Weights of a small GPT-style language model, trained from scratch on English Wikipedia.
Size: 10 layers, width 224, 2 heads of 64, vocabulary 1289.
Architecture: RMSNorm before and after each block, rotary positions, no biases in attention or MLP, embeddings untied during training, local attention windows, value embeddings, an embedding shortcut, learned residual scales, skips across layers, capped logits.
Training: a variant of Adam for these matrices, 130M tokens, 11181 steps.
Each number is 128 + 32 x the weight over its row's rms, rounded and kept within 0 to 255. Layers, rows and columns count from 0. Numbers have three digits each. The size before them is the row's rms in percent of the matrix's.

# layer 4 MLP down, 224x640, rms 0.12, rows 0-213, columns 320-383
098:098092183110151158136138070072092142092152067122139157111138120136189174099141096122106107077168158157090128130122106143125147212116132109073116127135119079165029082184052104174167093155157074
097:092115149152133076185062138102131152144158144126130164174117094100146129168233155106141126100113136138098181134113116192115167153125113079141153125150152162102137136149146108141147139124100095
098:076117127091133129179127081152145105056118176123121124144134103177113110121135101179108109050146035133078121118102111154145087111131122091104107068117116144081126105121114106104157114075124074
099:119095180106089127142096077108172080106101113085141142164135117081122141142117135073112141072137175146108169099119189097109117157156146122051175147066109180177032146074116091155150111085143094
103:156102114097109136124119091083078109147149152093102163139143126121119136071101136102082134133106092127143146163143164131110158118143168135192102123151144106113182161084082093160181109106102108
102:103094166118110118098141114196122172114149156072115145099161166150115092092182175158147170116191077119071103169130102197119148118107131175098127131117104127134141203080150124101142104082146121
101:129173110128120111109128062149115145109137097099121120113190147138174124180182112109155127074125086168118109142093158072141111124176125128099074169037094148240068092120094180167103086100112096
104:138168088132070094097120176124167165125115109121138117144106115119141141081163081115141106106129098137090138092154127159072155097139085121091151079143147145119136120134174154103147152207127102
101:155154167152121151159172116116121161120135128137137161195145118116123133190160131134110171155178166156159100205104106167135081116124109168195159158179124116112177163087156163164125107113123112
106:110118176062093170130123083152117048096153070156126136069134165085112180114137140147144146137115123163155139119100095176092146068207124088112122133172081045063122148124068081148103068160157132
108:084147138093154156126181081145142103146158117115102158121130118148090173120115160157158162106147139167166137164146119174123088112129172109140139151171107087108170143143110058112129149143194111
110:145121142089123168161183072138131088140126167073081152165171114155138162100127185152122190160131132111105099127153162148128089097156120209077130150106078135151083140134044146118130125138168077
103:139085104004144124124145087083108098158143166126155133117108104127136122137113112158126131171115085108140139130135140131087101153189161161111144161106156102164092193093084132154080094131101106
096:173128087101096095107113118141173138066102113175105143141163108180067167143116123137159200125118108138105101126120143137165161123127175141127181095109161166159092161139079136130087191117157127
100:118209163042114156108078114156126081120076064112112122150105167085110165116090156106119087147157154113142110156196105142114113102100158048104072129137133141089105109116082123144041093148071175
107:135159150125132125148124093116126056075151130131121108150130083194078112140097059123125126100122173127109105095113130161110129113090121151162114100089077143148156112075165090124123204105158122
099:077173120122157122094093134055098110138141128161145102174140148158110126159124153075101136105084149075104188070107127113096076105106086062121128196155152130178163175153157108077083150085180100
100:107116077095117134119066092145152144142154146117121183114110104120163167196124106113131129126127155148139151089131142152138121129148107107104097115132114075146082176145154119116130182070145101
100:143142131067100121060149139194126130124086197121206117139138134148151143165145112179100119118119118090132141145091111160100143142128120154152077113148092108106086168139035131148121079135153186
099:097155120136124090192159159155107167066092154104141099186128134115147112147122090105151110153100112150133122142154208132112112133102129104162185114091148095121175182041135114145135079110161103
099:102145089093159116132126118185092181216121097158144154126114142032127172100091149137131136083116118174116148116130151147153089129124080139136136115133181145086084144169061142116170124114110131
099:102095129134076119111098121138119153108096106135075172138161160140092153199141107102144177120104141075132122136152165185190177058078124144071144122076200052106169111118173073176146144131083138
099:095129160112125132130202165148099096129154149150157122086122113123112118092153115134118150181094175115051117161151176137179107102115106166210164107129096133127136139132121117076133142114214112
100:172130197095125150109089088079118112168099105093089126123162156146152131146108120089136163161121152149092129154120117132085093138168154143104112182080105153156104128111123141097115075157166165
103:158131099077096114123172108152141099174098107090097137156133147166094065145188125160079147131175106127150094126114104128104100077127102169134146163147117151127098146138145089125085072127132133
103:092127124080119158114102127124121110180095115101131079139136093173082185132141157180105130121115148156107122115129126164098137126086108021113164137131127147116126093174090107112084109122148142
099:132119130120150114096086083132140147102131123184162134185117144110121134125113148113073130103143114064092106105108106051099148115148138102098170136153132172109120148131077117116119120115153069
097:124122135141196152082097168076137170128135084168143138127079143128104115114122102155130122114138171129111110144063144107101164125066112110122119152158114151175128091127174111139142128122111115
099:176100122151111143087163119137200163113135158159176106141147124159088059130154091107093171167130113150145136175133089122099188121169168033125162137152089183141139165070122125092130160112097095
100:094180132178160121133171137169158077114092084161188099153153156107093122116136054096139153159179141152124144179156144150119124170116147153172130180092112167135104159152186181149141177132139139
101:128114151174167149096102114130081066121134117161201132147118102144182095081061119099120137163123153166156098109111108167127130072149136124092136063139150056156113142205173129153099134137145087
099:079096151080128109147106056074109172149090108140085175162139101056097135042159117083121138115113115108056136155149076123141148113147121081068162129147159113118091123106104097123137126084145131
100:158109108199141084101142142149136109121139164059111124138159126140164119085115120065110124158167133102198103163210129131148112117122112139141160100089114102172074134150165104104131145087180117
097:113124153132116162164099151134125098130111118112115125140146088160093131130156118164155160142150140117095121140198105161104115131102162090162119143110064148129158160127101084126154106160077095
098:091115096136151095122100114155077126106176149120143157085137114116187158115117082154112116119143170074122159129099100080080165173092095090119171049121119185200091213133139080091076084117147144
096:139132195154173123093133214147112085107097153164140085152144145153089140073133125079134172152161094081097117147185068145127135108111101068134132149132109073112119147146131165156137151116121107
099:119118152152144094089076228118174075083041182255171088112142166150095152121128087168156126098127158112094092152158130094129115078134152139099180102172116100172158099086082137163180141151109129
094:184147092050156142182104118098172154152168119129130126107076160093175121163147132169069194117127131117126134104134114127128151155123118074036210082125112162103111140130142110151148165106129148
105:131212066158121148153064129141099194086146132103101154153097099138176084138141118154136097131121110156147158131143128157118105133138111132110148146127111149155178170119172121138126134169134133
102:095107145227120122079153147121107112162078131188105161146163153100119083137125152121111154078107131103128146142185188127152110113098105071091171125091150168144180172144179118123124113128117160
101:181090161124171155129138106108187136182169151093105102095102128101117167127074127120116120131076151121141175094136100104172162110135148090079115101160114134147102096149106104144116140102128155
099:147116097110156141068145080180104127097099137108121158078117105143104130194080176171119039062119124106107066104115109123073078059070088121026150152145086135105126139146059100087101132111128114
096:091121084060146154144109110092115129136128144124104139143104128106139110101087050141132132117136147063120109106160113160128117063108097126078131114178166056063193173100084085138159138130150132
095:173147087084133086127179145175098176137087104173139139114137134116121123097132080092110137140119132161174133124137122127186133139186086117116154128076144107138139105128092120127171111121088107
097:102140113065114103094077101162112158044105142077101198161127122132149132195128153125120116112135112107145106115118098104139115141102108043094111152117175158151113178092088150105153097144172123
097:133166077166147064098056128181134128157095101145121164089158147105110057131123098100112127194085108204153142221119176131168106145110137100135149090074153131154127123140144089123152162089117093
099:055107125144120136143143207182144101168124104172134130170116131126156091114076095159138147079120121113122150184156163159126088097147170150163132123118169103093102093130153134105103107102096137
103:088111167116123123085116082122112086109125078119079147141100133078134141164157134142110155128181188143063083105093109162137151083139115069149122124178095143127117129109109053083133139087095079
095:109097137213100153179049097145149137083118152131061162122159167153133088108075103136130124080089189100198146105173109053136092143118094210142083143159119089105114096090138115101194121113116182
101:144148105125139168148075101173102155155127135114126120154160170079139096122126118109119120133176090147188109146066152130112155127126166157176130138117144144128142160125167139179144161176128145
102:102150136101160119080094077101090128192132134040143152156116131110183063104135115140114164111114120127145146130100147111150107103067110169167097155210148150100073142142120094143148119096198136
096:128120188170105098116136161069234178117182116126140061158143108192088133163123115092127194149184166139117123203136156181167142054134116151176079135145062155047118128144102154113082107127117113
097:147100117146073098127143169080128164132122103098132102094117093104115096136140129115120151139163147127172144097139140123121133161166082154108166126072118143113087168106153181140075110151110144
099:145151090130091169111167159089127095166122126191164156120077157152120200139083141187104158171169083068167108150125133151101082072127115105163151176145111159115180080130163143127113112206111128
103:145158109063118111088060131148085134125130114065151139212089084126167192113088107160159147085117192111141140132157078136112135131132147123177125114117155135129062124128071116122088144157112109
102:146107086067103120071126089127115075105093090098107087112146137142082153099148082177143075131202171144134129083166116163122125127125155138043149111094118145178114149129053139114090099102125128
099:061135118082110118121157153140107155145187122111081124141116148124083133137084127140117117158119112129155134161093135148142079151153023163169116089131133133107154118115149160104097104150161132
099:156099125104120118110158104076183122138120098104113150144124150122169106104177102154165150128107173223107131133135167109104147117102144124210147102068125124162072161095148133161162154121119107
099:075058147068105152174219090162115099118126152089175105114114059136119061135133150185090160148171088112118166156130118106134114152162106167063117100125162144043147132094118143157109110100122109
097:128117174101089137156088077104125153113154169128142128180139041098205144083168179150141142094136161099147112106144116118081160158113159095039163149111161117098059166166067177155168097054121148
099:086152110114145134096123090110129091137048099089125142168139115124164124101103173153077111106107155117121141124139087152189098133145030106131105109116174065128094160105093110137114142075140158
097:098141089145063113149071162072133146132083112104095136138107153134149168141113132125126113132057049098095118121128132139146103121074114041156129178152164161095163131094076043105161078121146106
100:067098140113120152158182193164136119093144160162186166086055136151064120087165151152113163185155127123107120113108144142141081098106096118123117149169112177089134156077144121148110078106125116
102:115085121154110161120184093177160138167134124033141202187128192132174135122116098112126136158148081148177176081136102151112104132088161146091137158132122131132099161162098068132160074134073132
102:095166110156120148125190129139215096130129113155106085068154088123134121150164121144121128182143107097199095145122118137153087080105113159189151119091156132108128105128134086150149163150115160
102:134113152208129100084137160106141140148087134187142135104159170144118171099134119099174141156070156153117180171156244120152174122105185108147151162169125160120177177139177152074147170136140138
101:085183103080171173107105138174116156119137171166104074088122172063129138114131125196088104164220112151157152091133111131189146164097116098067144101152163128107118105131137151135148116139112139
096:193087174155156121137118127141094153134167120143023102092139102152156147107110064126064134120134039168114083138085095122108130098103061153125156107140146191132071087107131137138032095109161093
102:090118156103126141160123112152095127120082155128099156163133151148158155115116111146148125124103135065121100137153185075142125115143055172143194092144098181128133079128167157075120117131182135
098:113161089141109069133197115137115137157137138154123108203149123145237068153145165060122153092129102103123128092141110142159108163138117091102147188096184113137125119109111136114149149139123092
098:136117136151112100160162104195121131129134147075148143175119143111154129134112109120155141159138174102102125147124181096140127113101070237157171167096134109096139131150106129134126076101113143
101:086165124097125226149154155102094179120060148189134165103102151134123123101134138125111156182131083043129151105087185167108129122112177088180140136154144161172171157103126124100137138154100143
102:125134138092120131112130120128108152158115190091109127107152097137138115107109144120116088107168124150117123134135126176124151159143155065061121135150109072103114145164112076086146131108176126
096:135138116152110129162167170126081130091105122151186151145076194138141049056128120225088117115161138130148218105126137123209131100115129146125141054143142129128132129169124144127141142156184108
096:082109132189095106098119169144149118119167144109138113198170117117094122166103120122188150129113145161147115110125174113065125166125109147100154125145185150085147114062142133181115154169094121
099:096121104208113091148135130123064148161113141134189140115140102131162091127168107101115121119154143129131133151124135086156153088118114135082128174157072099168180073115144111103128147151146122
100:112163130155157074092191130171142121196114116058172163151156136086168113110177109122130134098108110188187125134123095152122107112169092141157156137107151181094074126063094205128133107150133202
100:103078079066149116157125101130098109191160084124155162117184116096142182147176088165112145134153157138099130107159137128106174092146116128169146114147136115159171169156082133111109128084146097
101:088035087173102140093128155129155099085099117183115083096159101165102120132161109106133137107156130148108174081121162133126137146120147110153142127168122137104171171118148189107120162172115134
100:091150154150138139135130094175145126165114145108096121125123128098124132101161133136127146169080173098122179088039180141116151128158100087119118137136113170137181081143096168119093155183103152
102:160075213131134106127220096109136087079154122145119147141140114131125133167142110159153138122165109127141147172133102126145139185130115157091171041095095113068149103136109108143102058129112126
104:166127137082109146113104097161093096149129074098099147100130115120092118161129085153127103062105145165149150056150174076143151097061149111121111207158111123163143143157015069116098120086139175
097:161109105060170068122121144193132183111108128112142091108133160158101123181087142109103173153151110046101157171120136154112129097059121138139133123093104064076175162152113167103091119109139103
098:071158135149145115169113116131117160130159109119154169094114122113137145131210125124136091138115130143147062115114131106138160097093130125129222107143133071109108106106162205132121148129144159
097:136094141153153147150130128108125139121061122108079106113082146217119135126183130126151134109089155134108082086135147137110111132118110139149088090174119075119101153154067169113159137078122100
099:064148121141169100136105092172170151080143124094125106124079149183113115171150096158126151192152167088151134192144146183118101128094144173153130105142139117144114131141127124187142161169131158
095:098141129089120107133124049148033128095142071103158092155133135126097119140197134108120115117141151123131173122111094132194164133094154154150130104128136145081122103157118143130175134104131179
102:181155118106121114128131143101098089162127126124112076140107222072114140114092110127117177183074101150111143093107103067094127061105135093160126133126168165144079111079099089157174117098140098
103:109087099095143137078087104148104197140109135143171150073114140111157157154136102157121101138162119131123113117106139118168145155145124184171138043135096080083151117097108107159103186156090169
099:109066083080195156163133107124055141136135108153060152152162146095127178124142129109135091170142116110099107160115078084109137122083155155118067059068091123158129116080128105108121100094113178
098:170076091138101136149113128073091140137122165135100130126114096054179090108118092116119145163201183140161141112127174099059148145110141192148161137158160134164154122150158110106079143149133151
104:116116178198133124179154174149134117136132159109076057107120094132076165093173161164124092160111059141135195155099191134132144079142148140228178090110106108155162108127121138120138067144078143
100:048191169158127113102110136169108079085159139148083102149114161148107127076157127098133072128163067065095120090124194100066150153082091142084133127182083142131162091103094138163143168093194124
103:143101131114140117137121091122104137104123121109129120116172194111147114101135116160138172109145100193089087133158094125123158165085161151126119103123095146101081110205116119114197116108133134
102:099124148174143173100134133181107125161109139140105107163181133160109107145128201112160142164105119089090166088169141112105130126171090112168113094123148113194147115132163099143132109137064116
103:119150146089111145144125170113186146065125169102101114123121161139050099125130117136169169160172096173146087172133146147134154126151162136163139116100162112102162146087195116161171112128094159
095:156201113126065084155128087112128146199076112109156089144124170132150094119160117049097138148134155154146149145123163100082182126128084162099100120142150096130165146154166142164092146092137138
100:070144115169100143134074144116112100083113136133118154145109122102172139068096138114099134104108164142161174131093105130131145065133127134159133099160145118111102111179145095110153161123092146
103:143135074162090192126149159131108136116108127123157132103159174112118119160183162149137138165143130102101122105107135121190112152098123142150098103124117081097200151113244152169122103117087104
102:080106151049116106153140125126137111101131105050130131116146134158088127173174148146073121160199066111153108123108076113150163146134178120147113076120113100152143138080057067144141108117135163
096:103179137098142161064134093158127100156128089168113128112133153177092142124174151185171131136137122126135152084162152191132078061121141103159095160111142157130092071166120173114117147111121084
105:100064126116123097149116134136117142101127167126149166088069075183097116068104127082093105112073088088134120133113139181143136170101136185087185119130179131129201120179164096118119199160143106
104:173132183093178128105169146086097133156119204127149137109171121129118139148182089064050132151123087114156076126136091171140107117134110133090220101131097140122124186094149112148149145086141115
102:130076167117125139137100118113106065108065056204116107087130138089130167082114121125115133068091154134111178112127128101126128164179135148204158134134147165096154137156107111116197083134129100
099:134098109115161108119142031118155122173180130106128131132105116181163074107120092089101128121134161120176175165098122094181133134147154137128111131124105135161147172064154148134111082026164184
100:113131151102182125235119152102114159084148182198052136123107131199121119162121129080143161158143081087125152080047139076107137125109069092164113184132142197097133139154150235047124082104101081
099:153084118130129115132162136172122111137144130148100215151178122184119092162070109112088189142191183122118076085063076110130114082067149175138132086085128117140166160132175119102119196130134106
107:109172140067137115115128103153069077155165200143130168109145184091162121089128115162087121122150112114109171090132054143166100126124180102040120135167100154109158115139102123136187161080178087
101:156101134152121066136155127113134139118120136128086155150183048124138114116138169086137167190116174156162036143119066147070192116109147079058137127115105081128127169126099154117093158162154115
105:169078188130150132206158171142190161110086161224103091127099129171132119149074112122094112136104119118182147125172121115100158121144121117142132149156158128111169013149144146134096123131130155
100:143141161139151124087087183175195123089110197147180102126125146065139156132083146153156154128129120174141074123123138183058128132166137062071115151155209108131181139157137149116152114149103099
102:179139147096091141169153149144090134180181085191213134105112117095155145108085143135125157155185101131113172128123123189130128101114113139135091091105110129084130125134086093131151106130122176
100:119112209213098145133183142176149056143109143140222133174108102111123137140147134101173166111166113093103100144114157117108127088033109138168140165155131110147163126084129150151179141100114144
100:130170117102094155115145133141142149117163083127164098173129155130101145147132152136120166124108151066040144185111191050090124102147113164101149160069093096110124168138124162040146158156178119
106:151130122075131136074136105098104105149155158086127129093120095143162150126154134115109137138122102127095177185112109151183146148176141097093176132096153111096074180090123103145148099126175155
101:108131137143154138108155074159166109098084129119081119172182047177152084092108179061073122131104087106203151142120092143163093125174090159141129158117114092166114126118118174117187107143162115
101:130118142195114182157141142089113069099156144206144155131087096093101168201118153168150133088150142162162158112183150166118178091117147205179135119133111140145131166148150131078066176141125174
097:129148158081133141102141143108146137116108128130110103173112182154130158195127088154172121130162123116098141145116144107147161109136178100120089117204062136104145203136095129157194122115143155
102:142187135115120171126077071130137115129086161091106177170096135113098090068116115192169154112084139096131090115128116119125115080079166109100130193205127121089103145154117164124120082123138161
097:198178152129108153158134134131158142100194105127107116102135158145209133097122162116073125137153155135152167174159144221152123160165114136111170071128133098142137146127192116177127173112123143
095:173097136125148144123172060094140111139145108165040126134186198154130107127122174120099163188043158212142169157141147139111100139181121136146100073113139151120167098140142161099103158055144091
096:091132080082112158097121111111096132085177139169112138218166151175130067135141165073135135137096114084091110137087107106134143096140143121190137202162158146108124146167138145103115130126145137
101:099179173070120147196105150109124103141149114102110131193133146127106121104160084118095166149062144097140106070068088172128127146081115128117091152146163151121142110105062064117175097163120141
100:177129109107074167110105092115107138142099107104141150127175075143164135128122119100107125165085155158161123148125133132184194137159128102185116112143127081165077126063142141120106132119082159
104:137079187195091157151165131147142188112113147167175118099138070156142109126158162133129148134147113120154141156091109139147119165155178143192154085097077111131151144116187149190083194179120159
097:169177078143160152147154156142139117110079162084146114154144107142161111220148160118072135124132102139153100116125119133138134145133114135061175120118174087116149153123111109209104154173125180
094:119152106097123108120074151110131103110198152155095116147111141146116149058042081127104069158161129141112131128172147124066100155124076093068115153173104100155100084120068158101153072105123101
100:109079124177126075126120083131124062178116162056099126126234087157174071151096151140143143154111115131140143140089040163158059080153170159172101100109090151119088151080093088145142130087080132
105:076113169180120205160087144063111183137154086196080164156147153085095135149106047106114109091126160094113066103139140061122138168174114126091097124090091142110180113108119166079128095102142151
100:135143162055099100073122137159093110102147149141171189135116157140143113168096110145094164070098106126116148104150116135106157122140151086097174099128185125114160133128167057142138073167158096
096:127129089064161137122103089176133124177094120157135122122134147098119162143137115098095193172102103195127193161140133110152113123181150165127152143099096148121101064138155148154195057131184075
100:095145169085131086110107127142114159142162136149148127110143102113138118138118113164145102095176099160167113144186127152151112121084128123101104136140097047149123162134084107127136120132087122
099:129140110141155195075130178133108133149095074081122122101119136075127074100162129125139091131132103081141087157114104146116148138123110116143127118141135145115148117117113085116147124186102155
096:072158132076136073149084125093108114118128137056147110119172069145168131072116108123060136139121059134120170109123106142100106068160106130136101077153128086099146095138109153069163087162184134
100:105121157160139123118149146116076125137129172103117172168156165072141148138082119152111100106116134098176102156159094113099129163153113102181171153072112048121132072139150134093117117123151111
102:134131124157137132129159155126142096156133116142152118114108105137164156110103108142118134156157144115135145115173189150087152137132170171159132090159140095092155164127165132114121161183136146
101:103107130185136087172093153159144106108121172146173152118090176117101122118081102079183122146126143088119154086118158061096076102116082145124159158127137143095162110167146077155110094190127129
101:160118135081059121055089080137123120140161100094118085119101170056136133123176075086096149079131065127096123186138123135130071151097102147170090110118116146159128120185101139140176061170130167
098:150170153154086139086181109179161132166098113075125136094177147121087137131124148157096109074140153138132134135149091151131122079121131094120161112124140162120064143138079153116091125104122125
096:173150111128130101114163144127157161115169116100143123171047147144148152153116129136115140193114168129096184117059193163129171122161183098148140139107125122109086182122098181127104168148117074
101:156167173199103154119128116146078098173145173179137085139129136123151079150133130070130093111151184088162170113109113085100057121042127133156076192158140097130164092118118134129120180122112130
101:188160180157087118156150097100156067121146115150149181164174101147137099129140189148116114130168208134155124215148099123083089137127106122121090110153144163099110132148135158128124149154155091
104:164092061072091116096103110110128166182146165087086122102110100057181089125099096145180158132121141123181079148116109109091145120153121095082115106170178131076051125124101132138119087116136127
098:120123090090195100081123099098135085135165114100124167121088103164193155088145113146076115127119106113103138204187073161127129086153135076114108186172168125148117114167113173089148113098122107
099:117135178155118151057076126132105146187094171100137173121151140159118103118145153119179031145114162135092160179133152129073132104152164117100112109062088138125118103090228109141105224143153141
098:120093160109110118183101162158136092194134103164145163105109107156065176124135182154139096130088124107130124090152113127122121114153060119148202143146112146171102124122152124095148149136112163
105:106124182188179166107153186138158140152107101183080061146073158141107118145104138159111126121157123127145135148137138160112121090111138078161194109157126117062190146120229095149099146149091187
100:099163110137124211139073161100060091131091144154151087077125154100119160140104180139133123096152143096151142101070134110121129129112107136103090134181123107151162133171122139131088133038105189
094:095140116143117137123123110145153084103171065081100124140133165124126145111132143160076141066135111079121171185162136115132116159200101106119106139111118144126095086139118131132132077133155116
099:143177131096100067171155113196186135182178135080136106170093136152119113153152096124134120149127116076082166185140212082039117127119090162147190190078085116106163129119186097140096104112125076
100:101070105098204152093097126128162100075160159137136100133137188081076117104154127101140159128087123134116146167089088189136105176120101145136150066157189160141113116143124119110177105113074117
097:137124143052144133115134162138124113196123178123102133143120093160179130107153130132138142103197125139088149162107129138148136167137144138118114128138098102088152091173052111090136128147134114
100:143124111208149120118111173103095161199089122136102187101097135134218165073116102162141101141113140130097147100201108074053173121069131084182079129109123078133084146099080098097170098157166073
096:151081092090214093144126128104070165132107155077179169119126135118173127117122095156118132117158175126131145116150106146151118076090108116175166185087111168092150109107126114094130060111060112
097:159108149149159162127124113089145112155130144045079082168134152093051167132098104130120163163142139105145158150102171113150126142171184127107117083148123177173124173131132140095189130115084148
103:127170144177155043086131187066115132098170183145149176097139073114134104063131144113141114108107155177130089150116113110118153164129107148155161140083141110109154087164148150135134140096141118
102:099065098119136146171125188145069151105165111144131107071110157185105120199133089126140182177086099097114201074116075119107176124074151074141099159128082131147134164122124145171077158088139110
100:159063152125153131180145158111147106099130096155116121074171108117170108072095144161102136137159112135119086079091104065061124090118154140038142167132122117153169103126091106092180188183124158
099:107127148105096104144128181121135086174197132137119157131141144183153125160112142143104149111089173089069101154119167100166114158123091138235134181098046114126162139133143185148097108097135137
101:130155129162152144150149191149187119150122081215051088112094059135128145128194081106163127096085124126060121052124135151110161083112118166115169061175111110158136139164166060156134190121160082
099:088150096104130093168074102112098151152129100056138094101094101124110114064093140160154078137126102136091104144141143102079115178138087111160134146111134156169088113164149097117055137108103111
097:222115122121127239130103151113126152162081166124100071139204134087125122141178098117147118158079127158125137092136127110123094149125151123174156147146146120168094092151092144138159107082095118
095:070182143086105078060126163089122151102115165119124148205114152147111098121188124066125150130121108093113106048130089104062125173162142105113119154178176166088123148097117167145146119157112059
100:156157086090173145064129118173144157132121154141108183155104133099135114141171162147126066177119111171125107133134111112115156128100094147104067121094154109107185105113096120194145110109131126
096:089105144122152132117098157172079180119176118174170093152106148135097182090090151108125169123158118149113126119084101158120112096158149137092172073118105152115087206120071163130154079108079128
099:069128155136101150090141128109121222135120101080125175118142121092193151125073137133209147086125120117115163151116147167116102151100120154127112154136133063139057145094137103122103095075169108
096:134144135141080115101142168123069151114116128129127105137126161091116115125132125155093147125091094156151131103074164130107179163093094172153208098110163114110112141102132120111145185098139090
095:127079074086138175131140095104114090064116097040142182141109088128167157115113126138142151119128122217105087135168085162059111104146096119175142098115103153196138120144112103073118153123132067
108:119078119094149156119043094106126096139114147081145103119142142141157101143106155129090174093118191164113101135149085136120090094117156116077112169123125141152109191094074145135103056110043111
102:139118140115168151154118099168148123089113105057113136227176173150132131121091110141124037121143125090134158120090152113128109136112125129142104128134099154100101179094153139130128120149137110
098:138123156122106147144165159118085105120163179154105168124105125078130109164062111104105142108162104095059095149118072108134143127141129133154097118100154163148102068095171120143213099160140177
106:123144096152008137111124213123146155124102106179128123103164085144125147133129111139121120141109154103176124099094184128125141103136081163205148117138089111074219154134181105141073202211105193
100:091156166088106091178070101159105055095111120129158158164122098134118102098087112126075154156107132164121120104134122096081148119097195132101167111127069147155162140126056141160124122104156112
094:096095122079163129158133092166123106152175115120178124156137185104117162132206098140113109211090068131129112140203133136085116100096183085137147099180042144113049115146063097131157145108168113
099:085163054060109141058119121144131164160193117133086103162078153135096142135153097157078117131089189143142182132149138129139132137123137110079109103119145112043131112120128138132098076187086148
099:117090119122196143172089136123135100130143182159131115124104163138121069152161150174186148124095108130105132155154092059081119127104210166179138099142160096092135056075045081169148058169147092
099:120081106176130133199105118133113144170117184146083104109152164105110139126139118112166135151159146148121116119082107124135105119082122137159102122145182176170138113153144138117131108176094111
101:154150082122105121134122132099157159143178132143166162158081109134085136151089128190103134096165163087144179131159159137122107146120103141105108115108113091060072189115137121137136172127129130
098:158130142122168149107064180131088137131155146187111164098148148148149119146149102143119158091090108134095167174093080091076186083080118163133162119124113139203130128132102116192112109174160133
094:145119178147147121147132128152153166103081135128092134181153106130136063188149148154124103180125150122096142143087053115136183088125066120124124190118169169158141171082153090200054131056116116
099:135157095110060090119136092077127049135100162121151174129106158091085142182161134097126153127134143135099130120153130155124118139146089114127162137127139167114137100118142072142169131143094178
097:094092113163129125111173137112148110167069133067131102095100159133082148109156135080137118123133163116094137158189092120180120138108138115122142124102149180165117102089152140119155136140117160
099:114129098140102146102096130121123126130124148133138114100110142127124115125142131154130140100070095159090164120069112123179151095184148152130133134071159178170132062124149149143110165115124234
100:122078115155112167174119090190101084137186149185142141109153086085122179140077148075121137100068192134151104101111178117145184038087152132164077108163147145129127163131134139097141169152112121
100:102205157091113095128116116116138123104125136132139115103118154074126102148115135141147112148131106137089068165123126103178139147052140131123165062156115123139087104176111055125117135137109204
095:137141135151157126095149168136143163170144123191126116182156121110165164114049195174080157095093125099108171140160163134172118116156056090123148141089150124083206151074123142141140172150200124
101:135068144104159141107146036155123185144113168085102109154158127109133115121069176170160156116117158111088135169134070119119114069159165161129170127129148096160109159142092101118141168064133127
101:222135139125109153201122071101139106104119129170117115095114070084151118077101113091154103092083087205080119115144142162157163118101141145113154072149071100153079124129101073117111110112159082
100:081086111161105113172085145093142141112141155118107142150095140064101118151131141120085102170136091119143157088172082140164157086108117124185076089151135185123079101069149171113120108163128128
104:102157120178090137125000128131101159113137144153130152133120119062129074195131141147156131114134130152081170084143164130127121155160102109133075141095189102077141057059131125151138079122136114
097:150169159072153138169133156168130168121145114152152097116173089128114087165121089186100136079130175123077158161128162192184117105086124128174168127147129151112091167133135163115108139170139110
098:129144154135156136122129159202090156148137143166159200122120136122140103169154108128081122146170091127104056149066075089112135124121075186127109108155115123115146094161090061183095105126129185
107:156197113232112145105097121139143115142099116134116103102129170113148122139086191120135041090102114159091107113082103101071070180134138078116121112076098126129087171112153131127137161109192105
109:127128069058181095080119128140155188159168111170118070119120110112135171079078133125115097138104134119161152098137143097174133116063139108043099136144134109158119126109125087113119127110110116
100:132135092125120076129141159162122131071159175158153135106112136133153087067122133128103180143151156061092163093087165123155129145079117156146138148171176149113153106142108118127121092176121102
099:101122106192123124126142108100137160091084118168156162120159118169129056091128086163124148158104114144090114130084085085103112142166094132182136175108138142172173144100203118167148111100180108
099:127160136104136134185179141169111123119159126133095086123107109122120147122104097093123160175114122063127100173125075159095082119120135068209190149184095112139124128138153167072104131138120084
101:126102138150103104079123118143093128142128138112138125103136113102099120086093104155142078108146085123156144150087095129140117186155093154092202106033181167139121113107106149145105168095162159
102:127169080165155099094108100160114096102128179126091134150146088155077107109104128081186109143136165169133172145108171089176121127145114083146088147076106130139103168113109170134173057070140113
098:145137088073103168145149112146140119106121114099111149110155107115117115134072158126118144074132105106157200156118173124181136149130137115113132092116130106131047123124078112163158086088166146
098:134086100109137108098094132116173093160147175180085172112085108165123153041130150126138159109207095119109131101194152133167142115159150157139211163166152121148200138119130203097119094142169119
102:113090141121173153158109147166151130086153118135191148152106115130126148118143060137102114136149118141172131168119141135135128095130127123171142187159106093085140128193155193167164131152147164
101:156153143175138126150109144145164139205108073122133091109110127133049102118091149148106164126121143117087110125015130122174072125123033174156106154114118130103149148132173136155132123116114117
102:134143137179071107156113102120074146137099165120132142150152149098110175145138170086172082126043180149173160110160138111137108173106127127133108105104137190134029089129097092124107159127079149
106:113060148083069136135147058089152117143170077068138117154131125138126134083110133192151144171105156183097152165112100118175111095129134121097112120133116130129122111123101090123148065134106149
097:159127159085154139167148104157113155059057090147130118146116085127142165110150115116103140083111107087126168115110109142174138116116144163050090103141153183111136091133116101075121142122093157
102:120138098103159100148164115180112115134129105102207157155115135125121121103129148162059146142111173133079088083142143120107137144119102059089127129129181104137128113113077123146146090158110150
103:140154089209110148113129136134115140124126215139110149108102095132181143094145133088151094097149126110190153116197115172113158160112114129117173173076074131168121094129126137157137223196129131
097:107153080116090147113146144170110109171083137206130133161097112149127121068161107153150147105056120091103121033150102147107142084114115123149128158097145148149135169110117158054156136147093123
095:146113128109107125111107144107117134162219167192095085176137151145171165096085128140109136105116133111090183126094097131139129102121149133120141112126119151127102153131062094099093072132174083
098:132094093099147150107114112134113159188125063109146208144146170158135110128111183059137157228144139157152152127141200135155090114141132155137145224070096124114149144134123178136165102034088077
106:111113131068079166113063113111124096149159195096158162133109148114075147091146134143136138110091151136124169078110176160170143150159130112095073139137180151150094087080108138079122065152130175
100:163157105202155179117154125170142141130016151158158114179109129209110106143108149126186104179104148108112077134078099127086130125180064144177195096144143125150205144126195160146175168135118133
101:116082111152103107130070169108115098098169119151148087114147089096157127106150136173186090105126147141171085113169131113109119117148118174145137120104206189123217140131159153166071103122115194